{"n_layer": 14, "d_model": 224, "n_head": 7, "n_kv_head": 7, "head_dim": 32, "d_mlp": 640, "vocab_size": 1024, "activation": "gelu", "norm": "layernorm", "norm_place": "pre", "norm_eps": 1e-05, "positions": "learned", "qk_norm": false, "attn_scale": 0.177, "bias": "all", "tie_embeddings": true, "parallel_block": false, "init": "normal", "init_std_qkv": 0.031, "init_std_o": 0.0385, "init_std_up": 0.0444, "init_std_down": 0.0444, "optimizer": "muon_hyperball", "lr": 0.00529, "beta1": 0.95, "weight_decay": 0.0, "lr_head": 0.00744, "grad_clip": 1.0, "warmup_steps": 200, "schedule": "wsd", "decay_fraction": 1.0, "decay_shape": "pow", "final_lr_fraction": 0.1, "batch_tokens": 16384, "seq_len": 1024, "doc_mask": true, "train_tokens": 131700000, "steps": 8039, "dataset": "wikipedia_en"}
Each number is 500 + 50 x the weight over its row's rms, rounded and kept within 0 to 999. Layers, rows and columns count from 0. Numbers have three digits each. The size before them is the row's rms in percent of the matrix's.

# up: layer 8 MLP up, 640x224, rms 0.0443, rows 337-449, columns 56-111
# down: layer 8 MLP down (transposed), 640x224, rms 0.0445, rows 337-448, columns 56-111
up337 097:513555471513414469496461503470649430481504508438480459470531562501622434522539533524520427559526526521554460532517554442488426510428448418446544505456527489494477537565
down337 090:478493642526512550508533512479444529456414478447501576544488464512467535448514473473447614447519493453475493476526503507469581471555465547496481390481515496559521506530
up338 099:513509389438486442572524515522487521378490502405454459489499474598497629511453600390438501484519480507532467465481400508517522506543483507486555428494645515458543504485
down338 113:430592480523463466600556512474505537610456609414443513533512541489579480514551454491512583439547528449484581550491484508417501583495467424423512503554481542588491472591
up339 089:523478501443418456490477496470482438558549453624544498538509499536499484469576429514547425569425523494468507523561447535452459395619432508539475436616563527431495460493
down339 091:469478503462497493468494427484471484491505480478565481578421394475463521567567571407432529443600459393460493474498557440528408620466519522466505469460541467545573513559
up340 096:489568522529523554577497648522623547421461459492512498555538516455465476510525553472429482512497542480591450526426501447500621562440521505432571504437548543424560456491
down340 083:515484487496498517335597564518559494498393478496525514557506543447603514448426523424554554554485479515549527528586475480514597527554533545486471555489498534498355528497
up341 111:527502477591453435524475561538536414558463440528430561527495487522519517462525510498427548433516484486501540502474543496487514505442488474471468538459491502403395438464
down341 107:513520474559517556446430623495503624429463494549575446506511505519476617555386485468515455456390513503522543525498419588536455451456460454517571511433607488470519413497
up342 099:561493496532546465547556533534508473366531472514448430402546479477590499397500568457502491444523569489548517560556496541575504544494556457486435524512345544536525621461
down342 106:527531548522563456405474495533492480504512490551549461574574476581559557604419516459454497491503543551565548503462539455549514567457495537496509499480416487538513472567
up343 096:542515535497473478551503543514570565528468584464564413453504514480475532581433464515428506521493407498557403431470536496530484449496573407498489440561484548621502501440
down343 099:426490479433554453481427502444583526447614530495508588435467467409512569437468520507647468448489506455537428464443479481468425473529459556574579533545450438434424462492
up344 100:464542507462475450505399525422516533431463470506439422592542443527406505553566459546484486570562513522480507438392392536466529478406405472520438480547489569504557475419
down344 100:496596536524542427499525535533380481419458519537473584453539497543493546428484565491524485599570517467479468536532514492527455567560515497521494507537485571553384531539
up345 099:478491446430461449571475454527520495592495414519537489508472499495494573475558467473500566505589483451575410486488487546466523471529543437415523578562483533533548581386
down345 101:457535456539462548374522532555497404581466519478481496522492597491467467520528553611537495482442529417459588473505507487521507493471405492554522428484497541553434431421
up346 108:543559458534465479494506609526551584472480551574405430421521506489520538508427461480511584491433501422432385510374510480569406508483419484504540424546449551494599558442
down346 103:519438495463493475506426487439490562478518597487411573547511542484526374469503533498415539532543462493622566572375521511400473539426509514507494546455519447516420474459
up347 100:481467461501470475506431463525532535476470462447563531512573543513564432415449514360526482523382462522528407489549525574487498511535445449508590570548396551451472468445
down347 101:510518417437442481456531497400451412486465535533526494519514501435512466420449505493525569503435464488484459461538505443554487630584536482568443553479498483573572574559
up348 101:511481500549449460465533507407600581459495433530430541483494470473499435487500489550590500560384575495514534530531576475319513507459524465507521523515451412595504536492
down348 105:496504484476411456534536497594557567499515471438319581569427535561497537597532527565436474595494570400444486545497446499531539523626562504565408548568454564546560539406
up349 104:551448428485490554521526479614566561569444546469532455541514496446459500474549498459474538451527515511530604530486563535440473540550505419572453485529407521486402500505
down349 108:417508628470516495499475484505547516545521488548486483639564466446580531445527479520464450504494466496458500566518468490547504581507456538494517528500501516532475527467
up350 099:435593522497590468572501472497465489501573547440559526544468393556407504487493524513496559484523497389445470545530413566489480610377549398470510555533558422545463492493
down350 104:529527459451556531370480435546496490630576522570491421539458585454512563342474522507518474443478533526549471490523469511502545456503436480595563493521509502545493568504
up351 107:477410568514539473610502372562505487515550500454473363444507498475439487467535518427451533407507550456469463551455609526513520490450439545541421589537530514471551520548
down351 108:470511551488481480520502504457505473489525483397551502429420550502482455470498412550587549614474475571516586524517509492480463533538501549544504485612443528434566513579
up352 096:555488607563571389453482459554477554508385473412578527540525496368526448556506423445457533537568611471472499537507537411481482540551540471543487492432486415514513545507
down352 105:543560382503448505522461461448583460606508575459573521518453518522442514452410453501487533501498509529490536508388474485615533472496490407525564436509499471567579504552
up353 100:471461503426490546578450497526506526482513491489488515396555459506450598546489499526506536456372455537492511485510566556556524598538479529412509459600428502445561485480
down353 105:392528522528510379456475434532577408424417528451486524566515496528368410520516494534396556515497497507492505448435560565502394490573526491494446494601612479487443463509
up354 101:426525465559488586470457521484441324502537500466533594553481502544506519516495489484569528502496552389537456454555437535554477539444441482560586437521481586452503403520
down354 098:585579563550473458423561502562576445562428553427426460510535535505524595493484500483540436492502504484460440559401460487440560492489506512457441578565446543526521510471
up355 117:538547481592526528517597506491609450541482441494500426605481538603467492510484480443432582451515542444492444548539400559497579606611448491450491426610506458407566487433
down355 111:520479502497495423469492413453536559585467521548549529489488462494545504502547506505526591352469540467475490516455491431509420575560530518475497457492494613551491539422
up356 092:443503548487504449547462395448492538467433492431519470459537541414472466518542567547529511575449480526513559488563451454493518471447500493501495492551518561526575514582
down356 096:573527510474439492467570505501532567403484582540505404502489534461521564461364582553452558462468561523456492490497480451527597588515563512464562528470595492578503432529
up357 109:526513494526394556483476439570532527523431543502505494569603448516509473484451528522448499504489529539509479525478585506463483528521625479464443487502400535461533545469
down357 107:571478477584525498542434543550469472600580492574433456562516479529499518552533478450518460401473487560494491502560474604480512528522496483520523514423561413530515459531
up358 095:422451435497525459514520538492600527459528464396551444537589510523409568521406509464502541587491482486508473464545559454440412499535502506517468571551540544499546514552
down358 094:489441424396583501441564463569605450518472484472549567507489510511436539416403494497479544520522519557521466574596480523511447434561499560575527536473524536457568462556
up359 094:480457515611437514516483463409547532378590545497376478480481526451517479572582468554449565589499514440565581608404446456479488475512460417550484592592481499432498489463
down359 102:457559484398507544567563469523563447497439484494569535508517521533484545591426477505573427517516493513454574557531493518600467533494472504494450562496433538533530417548
up360 095:589469463601546506532495501504502506484504503463502448563496464462396494526429538499453455515467594488493448617506596504510449527466429433497470523496511488531385523530
down360 095:475510489554463514497437413498524471436439501412433555476508533508567491468565500482501346508418548419549520502495489564518492463463546548516512511522517482408521450465
up361 109:571499462564486444482520508479526529504455498618581528489421468479501372476509491466457509401567508488398529520495468540377507453491515435570630547445526486442519499478
down361 098:427560523528477518516486509482573570491483461518450492472569549399488491508451464515531476516502497463509449492545586497454527600496524484570391500499533458552573550496
up362 104:530520496426525356468476479462512494521524552517454555482504506479424390501481600460532556474444506470549499649427495477447566436492548448488516511451500401531376521507
down362 100:604508501514538493529430539527541472529482456511523404433439518469423549406433519555579398509529492522588508500478556483472470590498478505489451414540521546520498478558
up363 112:604510482524533503518484433427484578410480503550535399419474608466491455520505471568515494482488508500533482520510475548477532534467524482545486599442544509479495521504
down363 113:526400586518538472507495445457437451486549549534453499513560444550387528493525342405590485508511442475558588557550456475456604503470495621560430512513474461605461492549
up364 103:540537496553535485553439526542569472498433503524515484507456582525503471492558469521502433459551498507518447462523538440437443454497467480439507424398520513461531583408
down364 097:492538484503395416507499537480489490417549568533515475485452393425476505527498592575473555488508526506558484468520446554534505490542455516493491435522623555462437510452
up365 119:459553514463530560498465486522504509445431534473430495435524498457516565448512490469481499529494502523505513635473587510423545501405595499463496486501467573520476484502
down365 117:460561447507474436408543478486509519631513467519477543429509563484494514506567452500498513468515470458530359498401496575573506489509486589461548418617493576514470573530
up366 104:552558489433539535502458468433426549513426500413582464394531568378520383567521476559418514575448515539596492440531517492536572562598543509555438530438447434547523501519
down366 099:502538493531456530441412511446499505523501572512473450498483528457541569511392479385513487475522473557487484464541535471546454458523496454515550497399514497400613451546
up367 108:516450526602525504515517422555479452524500483565537499466534617439450499521439506479535515538533542384540444456507543488538516469457573516470461536497572498496441507515
down367 103:471503539448560434474550597475564436396490472626589503547505476505534581433515470479530554452479495548547495532546492564541507502482445546535486628497542546560459583488
up368 098:458460441515502433497433426534524370499431455517569516575508492435518528446481423500447539482395428576479534487519548558455502574538587519443514518556477517449539546560
down368 098:437471476462471555504506468514530541528525494425478473528478445483508506480656469506495505535493443499471569488441509516537499506482537499478486462618514493547573503525
up369 103:546515443530469492576429557457501467479525527430536483487568531587460508582503481466493497484567533473454542422552439546531433629477414540489423438606487617531461474488
down369 107:440473590488514587471531487514447418520393476431544440473583521469559445538545518577483503431506447404477536549507502540462475536488452507458558536530473522484575459428
up370 094:443583546458550519406516532447500459596504499521514488522611550509557564431455488580361442565464504562560445476496444505495456472471424575422546565465387529588579535499
down370 090:513543535538525499411510593463469529471442502456438553603472456439530521507521462357559539427539415561556455504484504504474456562425561514620483562531539553431509510417
up371 089:459558520497409471495485439416511515419408520488571531478528627554550477439526434496472474467457610445506451474468536495539480417564515446594514503592489575382522513397
down371 088:509545480521515564498497451531573434589417551488505538472380471434398571516436480588551474555574493437549516478544440556485488579493508454457476541450499440561435453588
up372 096:513532591448515525460460567419495503536544561468441481547574577543482473447466546455505531482591551527460497534471411472492512471433537436507519437411490490552533515518
down372 103:538401516498410413565485430370503562426481448579505488422516532571547491607483582533556525482448537476535483468528464478505563425519513485529530517497474449423566446520
up373 099:500540473457494539421557451606522517459537525530533474583499492426500481580495583466525446464528465514517532569405566446486520459525549418434495518448496470480577441466
down373 092:485443547413636605539452510465534488492516437523470483442517481487466497498458457476523541478548636543467404430519431495362555509490498547654463573484579441523519593539
up374 093:490479455470429529594462535532481474467513432450534502387605606478531493408480583470467532522473475522531592519524495546378538511433475541446478519468476491399374490445
down374 095:556465447505595519535447388488513479520489548435436540546440510501537474609551474543432426514488525575497562476455454496514469540585553562516467504511469580542431503507
up375 089:563497419463562471482513457526526586508440515586517466519485501461436519521489580427549426451435562439518433514506571514488448536480561503570502578562510508505542437524
down375 093:565569487503491478505436494495489585465533473502450569570444508514490570487486558585454417425554512469468456556552482480492544479472453617425515497511513446447376640478
up376 090:564461514543449496477533498387585553486663458552553481505485502502439552410576468473447520428475412464527496617534547489505456505472512494486524574484548511522488416463
down376 094:532569463506490536436498434491507494504567529530477473521492468460488491586405565526589500561559581409535439477560564448470518557449567548403560345497437485586526492479
up377 087:585414500429548414513426465477493492398473471568481479413445481401485497538423460552512543449582577457508428461637491452457534537497519486450516395479507480518553519494
down377 085:535559555459448544574472513501458499468438381417562428578511413564495520432532576438508454504526451545529607511468470553471450444530481565463419539511471477524449510501
up378 097:493509548493455484490449541535482368493534479524521565514551523452433527457559483486517474477512501459466537393549502471432474470511467448543526425547574547557443518472
down378 101:588489501470468576459482477535511367493468544522544472517459517471513448484523420487585489542449449611427533520523494513405552511497543532504557452434549406400501515618
up379 102:406501424485567474462474514539559473434533503497488615466480511464577449411392442479477503510449467509590525524493531516464443440462503499499506437474432513459496507516
down379 096:556467449467479512522496477527482580438498518521602484525578536432520625581470493491503513495535572478444506451490467456451552527623533532498585545593515543497516496548
up380 108:504569498460460487553382429445627454493532506500466555502515485546428497541506420493420448558533533487577473511541433534401511518487512576566426465525481532441536511481
down380 100:481379496395514489378429556559456511411485401389494460452463492495568440508562559507586558451491525477548550611497522441421463499450548613467494506541439506407524482425
up381 093:489521534522625503522461512514536505504531477442450450500582546427501494550490524535438521529507552575494538507484511483567441453508554426446516442477538566385451504499
down381 091:578527581487508478437591539594423487506465536531582481415458435541521481559460438507582490473506492580567473536356550562454553536528486411558440497523547510554496433467
up382 102:480438509537443465475442396503481469536493481495453572509496544482475462553469471511512515557561426446537462509509505587492545527470534411539517406490581461502534548503
down382 107:488563456530452574492497554535475532479486476513619402461431563583479537465525437496525526599551602468521531500401572432441499527517452471578495506552475479512518527407
up383 098:517470540376469426493457517465520526535448502504507523447518475451473501528508586515420575532489544459486501574610459450533531370487467549498511561426504493425564509475
down383 109:499533464668539500465522443565557588462572494429524508554445417471451498491536448468568428510519537595410495536463485476540524604454487576434439459564504559640462467474
up384 098:539551519527476537505510368496498529415479497449464432530524512560444535516464538504475587494630453452475438481522524502483499505528526588509435484558503568517542535444
down384 109:494478398474425518514486507448575582476575522528509462538462466457408482544480535537470495424519547524565510570415496525507447507543570476460460483417492526419515504515
up385 105:454517434483605581568484537519454549508603519508451512462537416474486532490455448492539512532473416372484428388559491536569469491532500499514424478468574453484498500556
down385 094:411445549472420493460463445462555507501542580494538452601552609428484526517613586450448479469544501556494487621582579544444548424515465485540525506432421463451522622601
up386 103:399418413471393509535404584501456518500517432428548489596496538411473447523538474543530546499461457504496523464440515528499512504498480519491425546521510430469361566506
down386 102:511504509535561533583475460446483466572482443483512454511564431580510472488480406533489428512449461561448493475493496487542492551520470436585496492489422551498502529513
up387 108:523460474578514438465520592438468461480450439509516510447543475438438488457640545487452464478441440479517488458538509465521531497540544481448414563555431490501461475504
down387 110:438467512514538535532540512501567508449539538511478458539449434487382487439499549515494486453565489524507514562453512534440434570471605438499567479494441561510511456526
up388 095:445637443535594480445517520548486582509603490438501494591610543511410490508510503531507491434471424550522559545505484503486528579528531532512509515432506493554474530521
down388 091:505473569495520475579487517441475606460447494517546460505433518445525479609384432557456544542536561557641539477600445418453486404461564544512558410485475414528591488478
up389 104:457549440464534498516511501479557516436449493452589465545504454436559550473578485476462574428535451534452529532502509396550488478542492456509388533521529587603525490507
down389 110:455500458578429535578533597465472528494461555468558511502521522524543551488497526530496504601622432467489545495498600449521497512596483496492476589486432625536506442400
up390 110:535556421538582470549477513579581471404538550428471524482513464431600532562488423474567492396480496414543466581542583406537533551471510470544452521523483538533539607450
down390 102:494475521477512469519494527394467397522542476545584517449536502552471433579525514395476528493514430448464551451490519459492506498466565514592482506542395467485522572481
up391 104:479441397527499457456516547470486485518417538430484514524564577496504536567540591568579551488476497475588494466510475596443547478565489528534569471553484462489491386461
down391 106:494570445506537540480459462525503474492490500434474504569495501487545569548504557490521452452552496520513506551462553514465616474505532473609483390474513418518433472395
up392 102:550484528552477442517422524447464554400511469512484609640555481510445451576519493437548490549518423567561544417483597560533571497493604488501475446510460566534429457511
down392 101:490509468600522510461537557541494386579390455491437377523508472438453555442507506556413585549543526444387492519468457528435493523590542550488562511510534508482517481524
up393 097:480456484543583460438456496431486534459522509586458501556432424475455538597635568564539445536507523469517426499587487579571542440485565539498467465522486458484546531513
down393 096:524488450583511500531445546489539412537522509524556463518554554534536509474537529440476422514506498484551588493528514470428528493550502532516492520501553429506445537426
up394 098:476503478553521493505464497553560501514530489393560501400455456534397583519525494513471436485481526464543533554532515494438517640436554463514526582424565498512509564573
down394 101:379555403539559544506497539557453455575536438519517483538495484510489406515500548462460473445501493516454527513537448515453489560513442490509472422472522521616530518522
up395 103:467526590454506549580478589488531485529413466490538483558549445450431505521505543507526477458439475466504447547490432592528476440485347448428397574516434501480402481482
down395 103:470453492487417503480479528469613433464519460394610547416516487565526466489429518527530435558540479456552488471547503468575564502474511527469554494557526494517536450476
up396 093:528572444516469485567516548525434533569458520583488530658553551454565503433568490484516438392463591410388533465561517492493408466520499473594525499445451567387475462507
down396 098:437412581469558485458390572525492510409549447495540476481472516591443546573395517481443602588515390547548495490459512467515487464552518520508444371610498447576532513437
up397 105:529522527482542454588475419573512524467490551507503476467400517442553471563484474455463481577468546534537408536610483412550431498448560414518490530482518467476527554509
down397 097:485536443501462536526491469546439503517475391528521479476491541538508541430473562494435573529476441472433538565525463521448541518509455567460541394471521396498426489444
up398 098:514539440483485467522450515498508545443531557519458429482545481529504591495511447496563518565554528412462450479541466458432418496493578491440471566473542564570485469503
down398 100:465493527591557518492507597488435457534521422526542417512361432407549486478563539422561503478413397531446598531544571490493470412413513516457467469413462453518459537596
up399 097:491493618516547440546527541404491527477468393482544459507555521477554504506535431462423454436530465470583496406539471484542473517569507527510429476430564563484509524510
down399 099:483489566452444519557475570550636574450552571508495521550457555539378415501552561405485484532466519443457394446504629522430547521463564466605480554533466480543538436469
up400 097:374505524475474520485459508549617510501504512482524426539484504472422545488591471572517552437532438516531476473429499589472405456555439509453499481597526463478562426474
down400 103:480530407502554471546437428434512522467561456471443562434464496531450468501571486420508486556463401501529475520485554496564545528435496578531506479500501582402477552506
up401 095:523577493458552542539461480482483493493422498462615503508432564467549537499435394452621475509536533463477560353515455466455457479522569515486464492576451491462509523609
down401 097:521456448464509474460510469525446452499517478491453474518496444650515523480545473533399539386413439467590444540487525531397503472455453546575590427502530521487472478507
up402 107:602493508508602463528531573409484473428464504508451545435518487527420472481509663478467497460534494437436483352516528426519522517477519449407466412572521506423466460449
down402 109:384488494538564385401543547517526489483468538490507486514526541474465503349605550497439460523505454497561520507584619520407476646478510455466491470553413570471481489542
up403 113:477456483502537527496565416462539458484418371490545542451478551462547461450469487628546562454550448542458425483470524523401477485541538495587482531507423409494562423441
down403 110:455517500521463542496505477531456426560576505515547453551550482501388473518478405426533528495471495514520554511584567453494609507572409591507590416469505486463510542483
up404 089:530541478527470484520510454476498555545505469470482479607536571478578417467465460484549519552479602543496598509508537433500445447429479447463485542538418490490425561555
down404 088:456490493462486470555519498567454532446483489527502463485546494589458566460453442515502506347512571510530494492515386489507530478470621493507419561479550543504443537495
up405 100:505528501479491564530420478497449489486540435444552546499519476490512445413533483563432392606527531513579473507485542499485447503476498535504513471377453410503398456602
down405 099:490512540523493434496482581431446453540504574595442535464484513440561505482600478565422467476471495543540462527472528513434473492467479453487503516462484488436577493496
up406 100:594534535460467519478497532549502550466492489458507549495553538536451485427610420480518426563492476574461575547555476589417433434464523526569434487501463502488407412507
down406 103:531472522503543486569547499500450555504443486535536524411380561459622518458459547465487571499550502478520480449459570498630543457544468435473508438397455526498543489528
up407 098:583484492490495454471522487502467511526443456578437560540495529451458557555536481503491468467512461436555464476549434508412474489435421494507449497467530424443502540463
down407 096:551501525504524539379469494491491395467457453475464486454555527541547550503481456424545450582493428589518522516530570457587522537537463570423462560448501509456518481581
up408 105:472588513519433464509534415473496526483503502524519542483507474506470485581447503525505498454533450420474478460517470507502579462498585423459515485443439528440485552431
down408 103:533556495393494439492483452541533455459486510423466637516375476452453537435459522444519452475513494515513379500536463472485533483607508457494512504528451502511595518511
up409 096:502554513506499402594498484576458570461558414495528543483536495437580543494505532476439452517496583506473429503553495497504514520474493411601455458487465477657578515404
down409 095:519500496490503505518547537528509454542519420429446457574465406505487512573554508479467493446541438590610482491550398607569521440509468518570562509530453573422482481464
up410 104:449456499521518474497514464556426503450500575446495461477444555515488397584474606555526401546611599510512459527447461574497588473517519454536440510507499518520486508494
down410 104:594555466590451475498534430602458612416540447505481474482418406556460561495444438430531512487539590479490520427583484533460468504414413532461432458449485589448460519549
up411 087:520556472563533465587455381404505539458450475458492439476444616561392413550509527509483410529416482505555544583455498485541449494461561525501543483549502524528482476451
down411 097:514414491560389486531538567519504506498623566411481470409487509464576423469462528549546510455558621528445506394501490507458492502520417449529436486478506541595545437447
up412 097:416530476530490525568522523454524428479500549530579589511564480553505401572505514503540507433557481425492506489493533601533501527509569433409473556492467485515615433499
down412 098:486536454586594551463446527475530507587536475516463461431473489379529443448489476513514501407424413541500443438497514500431537499578598559473432535442499565547482560484
up413 095:510532455516463643485464449565494536473463523532536420474532439438436473521474506514407534478514594492481485453528439429480482508466507476455485497540435533476550531539
down413 093:586459503458527547554587462509503496583526478513477489491498502500519551481364496448608542462445566490459496439457428515578492456524508512536525505418514454536539494495
up414 093:451554513480567460597482493430459537515529525510513522531622489493417544499481462473448477525494446515559524389458571580412575563466647495433464525528483436538572468491
down414 089:543389482416571512493450511432437519481471550574437604452553479525527382524534554496471489484520439511541451564511433421506519479514490440472553485492470503489464495437
up415 098:491399502437551464488367505570456415463576535461482432578489531600502482557517598478461426643462405548533425539452459484393502458514507541483481444469474579476511494459
down415 101:509511551545522434563588483490499556476447463523481601545495530470528470541478446440388470580519478617398500581555514416488521486556460498502468562514506526409474585542
up416 092:589474440475549498445524465512468553547478465544551550489514520453419588477444518578438552547525534437569519535479605497416521448552524513569539459472500508430555497470
down416 090:456580572491469480529490450532507464369486585535474469493487560402536476521587453523400476509398588477470515502478386435427572556413550639506440411529510450464457450531
up417 086:475600576467539530418515555609558469543498546457504396489427519538483613479511540492598440542557526506541464500443423477441449472435517486508512581524576466408577535578
down417 088:399477489537453485520459591576433446468490450439499543467463530513541414514513444568460527492488531477527560525579455428569531461532581450504519520466516543485422597428
up418 102:481477458485485508455485510435539524423429514461592485495479528453502499534540473482540406472487518492548507558469490548533518472451539440584503620481476548498515498545
down418 104:420475479491506518512481524504543525505558435534399498523550547428450534416556536483458413495543400527597523519482387582505495550471501514489470422592523476485560562522
up419 097:545517502466634580469526473534586536473468498483491571603437464481518443458441557512488490566544590404462467638468528520485475500527615564494489545425512448552551558449
down419 094:449496516574463490489486511470537563563454493538532456583479467446523476528517443533487511480467458544602446503474548493481553464494563359476558586534511473498457431557
up420 085:515444588497482498452532514463549456521446490454491545555599588493455500463470473512468460492545452449551512582466516481409484507456556470423473429528453529508476519419
down420 078:475504508525503481530468410507446511572504492499542490453464575560568516493492459462474443537445555523538530389522520486498507454479492564506369602473464479490454598578
up421 104:451485537517517411507524513471621499498499511546484577494451559534526436494531558409454474545542524490551474485506494450513471466539521480470563531535496487430556415611
down421 100:502553424499474490550449426452514437513478550464525556501509526428571518537484509490438493511451496530530444573432509521475467455599526419528572592472449462508584537506
up422 111:587579502530519508514443419432565544488595485529474603547412518556497623593474437520568417480532459429524488479513430492517502501438616460531546481535481471435540573469
down422 109:582584514525531529509565575510492494583509450584577579489534557479487456513530548429451586468510531460493569521469443586520507542444531472496487365534538473528384480529
up423 107:489477490428514512512452512430498566564516385504502527493468556433492550633449525490406527462533497491509489419539366528545463547505513477507481436510551472433533483484
down423 102:536463476479477605467514502543555480497411462534392471491510465490544607536499491511393546446486444464403546535490482614598472429440537458499488507503617492526520483437
up424 106:550470595551491447496448472544456475387502513511502479530490478524487536555573496552549442535488400433586497504516517461445451504461517412548455444406525457412506527565
down424 104:499552508499473556531506542533495591512475547438524656448535457508535525528433471491457503524555552518519483492581460538489516481513438494416479458452495459365457584405
up425 104:565554455511554418516489553492442468568446484423612489433518520566526453605428539434449519426523428451657509455408499475461499457542503539500467428558580495480429476507
down425 107:560405440475422431470487485488503503560565518458419586473409488423580501414502464536465468520559505466589417545446585561492534517476510474522490564491443592569475537497
up426 101:497505488545466542532485518528598552396496381561493529561467423549593467643505476432563564485474522476512449590413524580490413489514579553410517518524505434564415512538
down426 098:503442456533521485425498542503497442489518619439508532589509442511496465476564529510369466504476452463593519600502486505524542439524445652534491469581452443449466433568
up427 099:546505524556493456472413510413453547580514505593551476560534504508518500447463478445494659584502563508461497474493572466526497463467503507475564481510539561553417411482
down427 094:434515468543472442481400588490492370562517542496498481622479530517528427500538524471538479561439483447500421446519419483596534553480473440566471620545467466560461583461
up428 101:513504500528585507535469410598455485463518512577486413555479571469506589534543372468516545533550547560485501499555478522474509573512489576470478464520501489447507467556
down428 102:560526474531547420574567516513439504553490439506470438549494526541517404497462496509558549496505512479540475542524550547483590465535476501522478524470483601434433588469
up429 091:439471441556606530488563504428573475485470508488569402419485449470490549568515487500419494593452564508622463474441578489500526603498597469439465543416495443515538488534
down429 092:529488634534472534568463491448440476536516475475397590531471422418520434464426458506572546434510557483519539548494544536581438497590545529643485535486507546391475480565
up430 107:516482573479511443583550517497496647475575473444504505498551440497520495446521478465444464538507522451484497454440565529496478580525642463508514460481474479402415566567
down430 105:448579451534408543459567558536549546543571522454595502546497537424466508568461456455580442436441456531461620551492549497438487533521383485523578401505380479489485524455
up431 096:450498532378497550504459511521465526459567499444535565560515420506530516555476467547559475520404507484563601527491537531483439499408474522466436506482544566448519549513
down431 093:559543447513475489443448520450470531548412481503395417491472495465450428507409509494465482458469504477447515545440479539499526550428535519514573565537417473610510475443
up432 103:549458560559498534596453446472500499552555503570499437475473520526494532464512467537505568495506507459492460595506460449550532510456502474509378517572545553476414441514
down432 103:570490528470435510496521479431610472483497485479505541454470461616517442441552397405454507479450461554475496494556592531422447399497497588574526479506639496357528546508
up433 096:543465503521443572547405494450564582377549500510473459509477468412554576574523481528440587455447458490467463572548479518498479455464549488514438463580471476475605570492
down433 092:413538510452533584593503437512464482622422622459533461426561485518486551554448472467488466572465532428451639520546493494442541446493496425518469528470584525518455481544
up434 104:518539495496540492622470501423435431445473486422472440481553575460492476492549534514433501526515533488498455485433465477449576571514450492537493467484468567425555615449
down434 104:479550573608486515550489459402501472478535496355587514541502433561538584574568451563497544521465439458593455559474421459461559538520495500459539487467463498544472588501
up435 094:511506639510532450498409419508484534519558407435561506539577506458467497563522579500432488545481567437569584493482481555430467533423526544451537432457531484465568501469
down435 097:426513378464475528509552463534598449593486532489472526587530459463560562496515453494443549455497506486449497456563518448466560557524424457470503556485453457557471528511
up436 100:490492524533441477506506566587556554449552527442570473502500570447654553500499438433533578415544521550521497523446472487444558484531501573442477420532395531502457579527
down436 098:427521554474462507507535528497518498418638547539408538552585493568440560449540540592391521514527431483523486465463476486564482664520481454483491497521606467478481422462
up437 103:531495405492487522453498550480478457439464489474481593500517533549461508492482568577451557560507435437548483472480527591466442397503388500547528435391472482490463495488
down437 105:450581495575516386446486492539563448514541492546541493489512486528488511496404504516590483438471455554502510416451431488500488544465459520412532518578434575497510533502
up438 096:463434467524626436481517550516570458485480479501498507563591518422581515471434476395388566505487496479565511531430584448555514449551485594471561480395537551472415509489
down438 093:489435466490485533498519441530507451589585594555481499503497537538390428545460489481639517555442481463449471536540541536529488429475521545573547520610405563447531390533
up439 101:458463479470499466559549581560408579545511545522538485525518511564499494506498429412518536494538404471486547420385538518445495482541425453472459556527484478567383551515
down439 098:516525503442491535509478535493449517521461415555478485565464493543476544484533568443491476550537484490510581469463481443493498422503495530575546466469483481451498533529
up440 093:408563512524483521508401485399580547378502541549466505469583562489577531558549466528547543494505477538429503606512442465470528518575580457563450590516468546482492544424
down440 098:493466556422471488519518371550433554409506514534569407478505494372469502434515586473519510451520518496525609547480469506484463487433455413363621590535489376537543484502
up441 097:510550485515459381522448548485507466523431537520526495453489410471416498538590427529515530488498471527587470479497527618506594590520467475517488449512463491478455488495
down441 097:507512546425442440564486477477480512457558477554400513476578483494579413456513484428533475533526594423475528586519397429523408523442431519572435469444413521496555419590
up442 101:554439542498499407519468479544439472522594524482512420581554416457447445515489560456500552431426504454508540453571431452490508535440524547517470436488474537501427429484
down442 098:603537534580498550433518485510393439447498526496504475448414513557527485467502456542506508506521551522553400342528459535492388478436540470554586539485543514494517574549
up443 094:633492474529550503500422551453514505523523448564501416465464497510423592520515476457487396566586447556539479501409571520464507491527501545543557562497550448400525598500
down443 098:467560476527469489535623451526490483553486481466527531471453539524592452506551560501526474504571470493429435403429546437515445430438525525477529487499507600566591478438
up444 114:495473523546484555439499586571562445475467459480532535550598508537629570399539525440493445468588426472476471496430415512474520460521432442570493482504474652564463490574
down444 108:456420496469468590472417439487470515439388496490477488435476473463489522516534533622465460537477489615506558482484405572506452499528453524516550498501562436488568515469
up445 103:630543381484517445481530474496442506551440537456516603459498447497474483530483405464542547395536553463566442600459543512570518596508482580441459446560455458465499482481
down445 103:464376544453490517434481456559540513493555520520488500389524548545536564484525529528492524555492472514514510436498450401587552441481493585497570575493517558422519507517
up446 102:536497426509515488529559572534457510529396501504447473461460475515521472499500498437373558524515544466501443490479511509514476462622578412532469529407419437600501489506
down446 100:366474489528407390423434467465546464519500443438481542514499481464473520475437577505577467507450436511505406494534511590534507561473478470497525435525577605419488475519
up447 116:434522508550615537471520497449489492499521531492472475479525595505535475450580534471537464484500515476547551468498451523561534522449499608483469480521541538409421435668
down447 107:462507506531441489574524467592539467479478534528473427491480551528477561555423538531501461407537449438578389504591507491471411463548525546509398516457521544480470482449
up448 087:508514526472525480496559458454496553527436526495464554467592550487490455380603539594483529600493492490526328502490440477377503534473538504459543474494544507500499478535
down448 097:492373585481473479564509448482567442496566434423511478523519565511538473578539531477468493541434402460393516489495507514473486468418445475575479555530435429419484506536
up449 100:427450422567403482441507529419451441438550465491474447485527537435522596533465495388478487459509492501522526419556473598468517544554527575531440486547460479503502567451